Part of a small language model's weights.
Size: 23 layers, width 192, 13.8M parameters.
Training: a variant of Adam for these matrices, 227M tokens, 6928 steps.
Each number is 128 + 32 x the weight over its row's rms, rounded and kept within 0 to 255. Layers, rows and columns count from 0. Numbers have three digits each. The size before them is the row's rms in percent of the matrix's.

# layer 2 MLP up, 1152x192, rms 0.0623, rows 1001-1034, columns 96-191
088:148100168142153131171113106087123102105141112163153144156155145134203198103169136130093139089112122158121085124037108143115119132119104113137084112143120189112138172110127155089155090186106102170113063160123165139107142140092135162112134131047138172097146116132065045099134103099065150168
083:086139172089138135134147171043122067089153112135132146133163135132176161097161137136102115127123093141122123072070109115079144141109151149149098122133146146148105158149148127138102076120091139128161064164141132149133124124152127137091084097142086147126134077107093106070135155099073124156
091:162153138112157111110144087104082141089134077162144087113158115130208198111157127074144124103144113091156104113078115128040063183119113157172123105109136113146116154135142149118113102132058162152132063088100113171127133139155123137103137145083067164154113155134125087122079109142103106146
091:162138159115084108149184185073106107118201085178119147129185114167126192132147081110135110129092105147161104078136156082139161133103078124151174127079120178160123136115104129165122118131065156161106046105154130083145154138116122116061149092078074172170112144136152125097097137125098178118
113:146135154060078158132083157071092091102140083130184165143171131129155244095167128119113157144125090133088124107083120109100103178136120173165135128138163166115147151118142159135155044145071087148105060144149130085134097146123124171117137126142131119147120157150131126077094119145103117167
078:096126135085135136116158150108157070125109046124127157121156083103187141143177160152138100118160079113135166138092156078105136187115120184123163104160156144125166127153102149140124107200102142155151061142124134107122157124128133178122097097083093123119100074102107087081110154117087160208
089:089131208092109129118077143075124083085143119163150175155143119089148166096174147125096133105094110135168076118071092110133095146096129176131126116144120127092153211130145141144151159139052184138080070128123147106174120128128138117160085072093138137137115149149146103103095114099091128192
093:126107217104141107113123151113089161099144090106138162133188162090186183118186084080133145148130098160198128110066129101061111204155078123153094160161137158099122135126126115105140129141116122117119028146101150099158132176181148152103136105128105133163121103157131074134112122137035136197
080:106156211084161118143159105108092115121168075179130150117160106165203178136172163145105164125167085137159122093104087104068155152117140122143122097108191116161105169154170099143161092124089099179090120101095136073134100139136163131146109086085089192162118120108154099104095089141075127180
084:127113165085138152148100127128141074121139049140164141118225149073161158061150157104140128156189120136126098092125109112101129165074096123141099110129141164111159138113158171160106146156097141113150057117138102096147109182144153117147093075138094157137163120161088088099064106075075130188
096:168128144097127099123105140096132103088147052152142168131152136119182174077180163150110122129154037155114138071120171110094051128063137101121133120103131132127157175130134162079125109135068150134118074158081102079128161191151139136116150135112098133134162151154148105103082115111067088144
097:101188187107109104116162138118088116129129088158159132156156111086135191132135153118105147096126055093145134132034128107097068154098103107142115167120118158168122142156137095154141108137069174116096097146145169113117131133101175136156147132132107130144086117160110082080138143124076167193
090:156138232153145122130102099085099112128115066123183180171171151104185178099149121120120125155155069136139126072075097133157057146090139147121121124163126150194142137132160111120124115103041117100128120114078104135110150105119119155124118066142127107154095133116108061113097109098082059198
079:136121141130146126136146155126107125148128092148140162161195132109216187109120100078134080127151099139128165057103096155108087146092115155141139080145115137145146173129155115125163094138057164171121068158119110132145111120151146104107151097120096190165135130096111090067069135106135131160
097:082160181088134136136108112149077100089138116116144143118188141140172215103193211164101147116171090092146142134094159113089078163076089116149123117108130136121139152156115110142169095126078184125099079094092107117145094149179094096177130148082104103142104138122107123076049163094026091154
181:106124144088133099089135062104049116062118075142103125156185104140173170032151182138091146146101125090076164111098132112115105148115120115094147134133108132117136188115099121155108141128138143184112139155112101133116110163104121088093091103080133177170124128147092117137142125098120208163
105:149122165099174128126115127099080104111157064156123149159191129107193182064156117159090134123083112120127118113041129115111107179114103109131145090123167150104157203111157140108148153176115127127175087143069133124157068137142078124146141092097116155103169134107104139119136114124126135171
085:145191188067127127113119131126083122130190078124214130141158105181165176103155131088151124115128088125114126060104138095076123198087078151128130111095141159114120140169116166172140144146117150134121045162067129138138089149125162145103151099080132163118168079169130124086091099065066099136
089:115166175107129140101129162109127091137169074157164195163205193147150180136190182106143122124149102140107084116112103103100082171113113125109115126136124116138133116100114170099161091119116147088103103159077123124194123145108131167075078077088118145079104129089126153059130151129092103151
083:134141181083162126155106176123115137093124056124129168122151128122169223126218104108124121117126095125167078101124127131102156130075072105168101103128189137133152198114132150095168073139083131130156099177107166103097131172139122142164092081067088134132107102120173087092114170122115166199
117:115140181114120122139133140036131146077173090180175179123145098171162185128185131147109151123120063122133111128082122140077124141104094124081104146124127119105123169111127107133161123175112098137124097118045112132126124139157136150134151096077112118144183126098116063071100112115108114178
090:158109145128132123136123183059090111066137118177109160154187128089190131106188125120100152146118062083148146124098134119081123210138099133115114094118157148158173150134133111126181060113104108128119049137089119099140095125152128131150141124125122136161116101106090125099125135083061133138
089:134137150100153129162132152097103102071112052143181174179156138150184155101202102121151171129149142142130116084096141088054140165096095142193096113144156150153093131160130169124114074140105098156108090118083132085133120117142143113100167148135105102137150093132140104104091110130059103158
078:138110149104138121100094153052100126100099056164109168135181122106196157099150144137086155100133102130171172120064160103120100178164085110116155152099101192133128192114126097152144086116092109130116113108119117081131114183117141148129163070087107143133140120162156168083128080150054119162
094:147140160042091149103133137090080116112183062134170149079191083091171148095176148161115113156131120101178122082095132106128070142098095104171122150146096100130144221108111135141151103128145127108104087125118118107092124142104100155135096125125088154162152131130126062067052154100067161187
089:111160180093136169156136105045098082081139071151158140120123169149197170103155126141102149126166066136124151116061094139125093117117101124163133139139124174133133156119134117119140083098068129120112104124138103155121096117157117102138132107124135135131161134114149067054118086153064128176
088:115179173097137147123130188090133133140147071107122202154182131155141174070163122079121156157130087152140116140114108060085119166087113125163132113161108107103171179150128165109174100105103145144101100160147172103082168114174164140121165091126118150190161102094149140082128108131064151155
090:157112144111139175093105116049116161098165079162132159158196139147145198101134172075123153115131062147100113103124113142061078146101093150115079148122136178148149201132151149131188106134139096148097054152108102094101166114133101127107093100093158161167093082110112061128109159136108158162
086:149156151094111120171142117081104154080108105182096129175183146141149215079137147107116101137114086182137142113117131094091129153097092165143113114147108141124116142125112129087161098185058092111091122125137123106142136120107108101145099114094116142120090126098125114077083102078080144143
091:146161180113162127150158136109104119085127084160128130119194129147198165120190115106098133149116083141112148105106147110104151145155108139124099123113131178170099175130147145132149048142128108142126078174105104134113101125069135107142125099149126134161125157149131072093168114118055120139
084:135158166092093143094102143146102076083158062142162109152202134166119178128132147144132126156081104158135128114115124125079092126081108143108127087160136187113128194136166143152187091160109142078142066088093147116160140182113110116100131144145112108140122152104111104093069120131084095151
085:127164145063141128124108142094153118124180065143142122155161101101221210075137103090088155117112085120158091119042156128079124156105070150165114098126119115108098196196120132172139130133086132105118107141089158128173108134136101114079129140085091153148107121168138097109109137095093107167
098:138130166076135144100122146089117139087172041133138136180185121130213166139176141106086142127139086158123113119075134116120113174120140154115128113172101165093182164140123115143111135088093108117090049162062110096145148140138142173108113116114137137128137134139154086056131121121096091140
102:101137179077096154124141125086159115141134117115129213100160143114160211143168115135128106142098140110145098110076106091099125145112093088166076116101099176092107157141091154159154069117082113142132125117104123096110069133135156106102122106098131122152122122114118098072115105121087141187
# layer 2 MLP down (transposed), 1152x192, rms 0.0432, rows 1001-1034, columns 96-191
070:197150119115075138114109146093135092108152176101143082113113118110114115105112092159132129168129202145086102154190144116151138127172148160143087168156164109099104106130127111104048118111123123109120128151123121118123105177126118122152091145117131111118126171097095157155138161137151152124
061:089135134195121148168061137150043123157129102143084111130112208113124108156139132041149123116093169085105157164128138191102123069148132169146170100135106113121097112128146142125109064101208112186132155086104161104146091145109100109115104113185052086121079142133197159188092184087062180096
075:159107083143118075123083142163142165128111117156145126131152104173116119141104070118124105050089133172196110142152117178119115073115134188176101133177069110139132093121174077152141148157132099131112164136163105152122136126122144118147154195132188122122114196103107147134156179058052127112
075:127141151182143101128182156120125101150118197060072092078095139120089110111138132121135099157162117143090191119204142142157147147131126117149093187170129122075125126150109151131133152130168108102084194093094172169137137090169128138175119106159127162057047132133141130119113124132150096117
131:102141078165120154106149122151158140155114182056096099148150100181118092162054121130133138180187175116104103144188103147105200074155087160101173142115146082103090141111119120111107153170135162133128177125101152084140101120173121099120127161183110082142168084085106131168121157123154088172
061:115119079143093155147147148120105110090143123137127082183114123157139114186151093117104122100098121144125108133104133095128110137108102114117099100162141093178169035175152131075050139128123124142155126058129107138135129151137058083093170124087117140137107106135142041109115105092064168123
065:132161153159114110107141109110114072101100090110151125135137138200152118105130128107143165217114118101085178144108145157183147139107138083115107139150137102051097087147087150139120155151178158098102161121177167160145147131151152114137133106114107076072102082048130136195124143182136121179
078:066149145112102107091104094156109134109107137123149168114120122084140137141138121126130133101120147127163114107149079142149186042131126107093127126172112121106132074090091111174116149148169177162171176095108093100115158086097112140103091132167138109108133174142102106146081100102102119109
071:115161103144105050186126115101104124096140111126138137100072189084126096106150129141127148146126173120209091143152160129146137132123152157146115137143151076146092152188114127124114081103183145086164174087100130137090192125102105125126151118097159085078100096128176154169148164141130148072
070:148149119126096130174129162156095126152164152176132150142080189148163080159104071159152129136156161134148142185180120116095110096093175090128116091119152150099085142122115105156179093112096190065111130098140132091152146066171075148144173165110095081123090141119121164136133089177104142121
101:138134180143127201130085129151139146163147133082118110161119108128139110102096109156131118089135132153131121150146140173064202115081129128096128116110149149162124101144092042082143145190171063138162156204130166131131120155131094103132085153094151169155094155135148107157138125208115094156
087:160171127145161126121099199172084137113146132121130070136113113118085109160102129116140107154073140098109143145103207146089113135111151157145137077082148111140116093135171113110104119095094082111134083149115132109156101104096193127124110177116154068107135175063159133133159151104116090135
090:137093101147113103111175157115145125086139160112089107172080097093167150107100068114151122152149148140151114172131205135114176110093137083060129190143175066111160123120112066181129109103217148121153172122104149124125164077134147109159071132056139141148176131124159137192106063158163196143
060:149144089154103102120112067115150115106167168119082156143070152097095076132126168114093156150157164126154105135084166104187112082137167149107129128133162096153140140125138046130096148031123116074192163087124138128156168137115066148128135187106105071081183105109192129162138155143150150119
086:067104114154114090131094097191182158185172106116117075161194157165138103031117127129135116160167163149080117095118167103148122154151194111096118081083058126149153110153061164138085103187166095164153108125135142115101154190136154117116163144130046082146146109123156164114142094105134103092
217:154140113188118112102098145177125124126105129130087115108105186100130124166080128136138156121086197057166139172113108124193153142095203161168172118106072169102093116110125113109128154108208093141113151114131122135152147117129148103156163189137128136091061163163118116140114161094130137155
098:117123085125083136101135112126128147147104136062118121151095092161141123138138071107103134092148137131083156113122187140156150169128141095112128089107125170117114126163066110131117158125105137101112103120098214186161078089130107118124079146180126125198115185121149102177109121078124065113
080:126108136147141095125074143173112184159124149204125105162156137127130131150106067165125119178131125141147200108167129117089175124124209133178135099117120103138100122143151130156161228117150142099110175154089143138106107165109120188163114133098127069171076125127147156104105153135149093170
066:124095105176125161141159159091155146129141173107161104151113116099106137164107152161096135149142183141085202162162128132168162080085133128083071106098163055073169126135141100086143150153102150078141136171144142139134128091171187084123143084108123137126167099175163116160150134122181112116
042:128106065172148131093162104161113107186115148112164123138100124099093102135094175140109151177174121127181145129145126113151180114181181106172085168139109155080151090097169179110153177053131098072113125132125156144089168126158112135117152137107145155082110111125116144151150094129148130132
132:132118109168105139131088134086148175140147088095136148122101178122088143168168070169104153152097106132151089158079140079184137131098134123096147074136146095131140127147112149179135105089130080119152127078207134086152166114199157122111164122119101099109067118054181064121118125134068135055
076:141141119095135147136098099104138140145120156138159104130076106170145118090139118123149115131162085122164052188160168096131143078111168158106167141136108107102137128167126148169109102094101126093130145123175147136138138153130099150169137178096157138168091109085159125153109103138099159100
075:179158110153111185145175086052128122103058145203117148085188189097143121151135163095093143076111146138125147085168107113083098155065154151140099149092113158068100134158114144101151123100148187124134144143131102172191080123107125133135179181145171109127107104139069124104124126168148136120
061:157084034186085059131128132154160186107187165110136147170129146195125151125136084091109171136212167153140059147134153141092131144101097094135159106150181089092126148114082156120110137089159121129139225097141151124113125168137105112117103142153117101106160128159165147121095145125147163118
094:118116132102080139101208148108101070107154099115168144177111149179141118137102119132149133118093173146140111163137205141088107127140159201109138121204143147198102119155122090150056067103152160156126088155143111128184126081146132092134142124172108139114092198089097114150098173075147131100
071:097096122119058123109105137116045113144139081132165106173120158121131125108118133098108144146144108113121161127144120112180122130091121143121108114162214169097112106105134112090101100124147151145150152142149066152121180119179098087098154096122124082163086086152133177142153150159154124130
081:157122121125100118160129085177155155145073149081108129078116142104080076165066152144160101091140141155083138108141131184135180096133156146121138114119096096177128077116099115103115143175118102117130161150172161149141131136054135096112112153168157094118124158111126182149172114086155135077
053:121119105157177111077131149198178186152149228116116108175112173102122084120101065204150107106199189166117144070184153138106113122131109152117148082136170097099094099159106127090120127106148185121131111096096138137149109173141132135133150182107172106106119139074141102142130156149195090107
075:113115088175182082146111146092081116107099165150085079157126157124114106139099176108109100103117202153096171189158125143118134104097128175160157049142118213145064048072134127140129113106129138108122116124174074148152091158150073119156113106170132092073099171116141143090124134133130173048
071:104153148115170089132124075126182057145130171107194163155124074139094108105134100114109116133143121129086103159136135165098110078113126162153121125141163111157138095119203129097126088087116157138122187129106148165094161127106045119144087207115120138089155157076160180131151119145112128140
068:089144108194111124134136125138118184114100144139133095125166111123108064119111178145157085113219160164197090153152093080162170103178169121131123109132105094106106102092152176103149097099164158140143144103087122115102156085189130163162101128113074116173154109143127142119110095110141159072
073:110155120106113145116131097186117139201153198116165088091097154136147117127177156095199153168127180164081119131141152084157164119136102120168085158083137090118109096161161143169162154137118096091153166129163174136124124097183096160161201106144141158119099127154159144106129163147138188124
079:152072102121146136104151104140187116136094149125120114150087169132173082143118154177034152071120117093091126156140107201110068110099145093129139122162156111111130060114148157080056143099157126123118129073127126138189100113112079133091084103152142099106095122157087152159086118093139119131
106:151140103177125111184091196104132127100145240170089078141141181097149097142092190116144147176096128132081125086177167145141125061091100156177132116124127135108145133097100130113143142131113124101118181125097112151190136130110142123115178144142162145110139138142158140156146082080072146114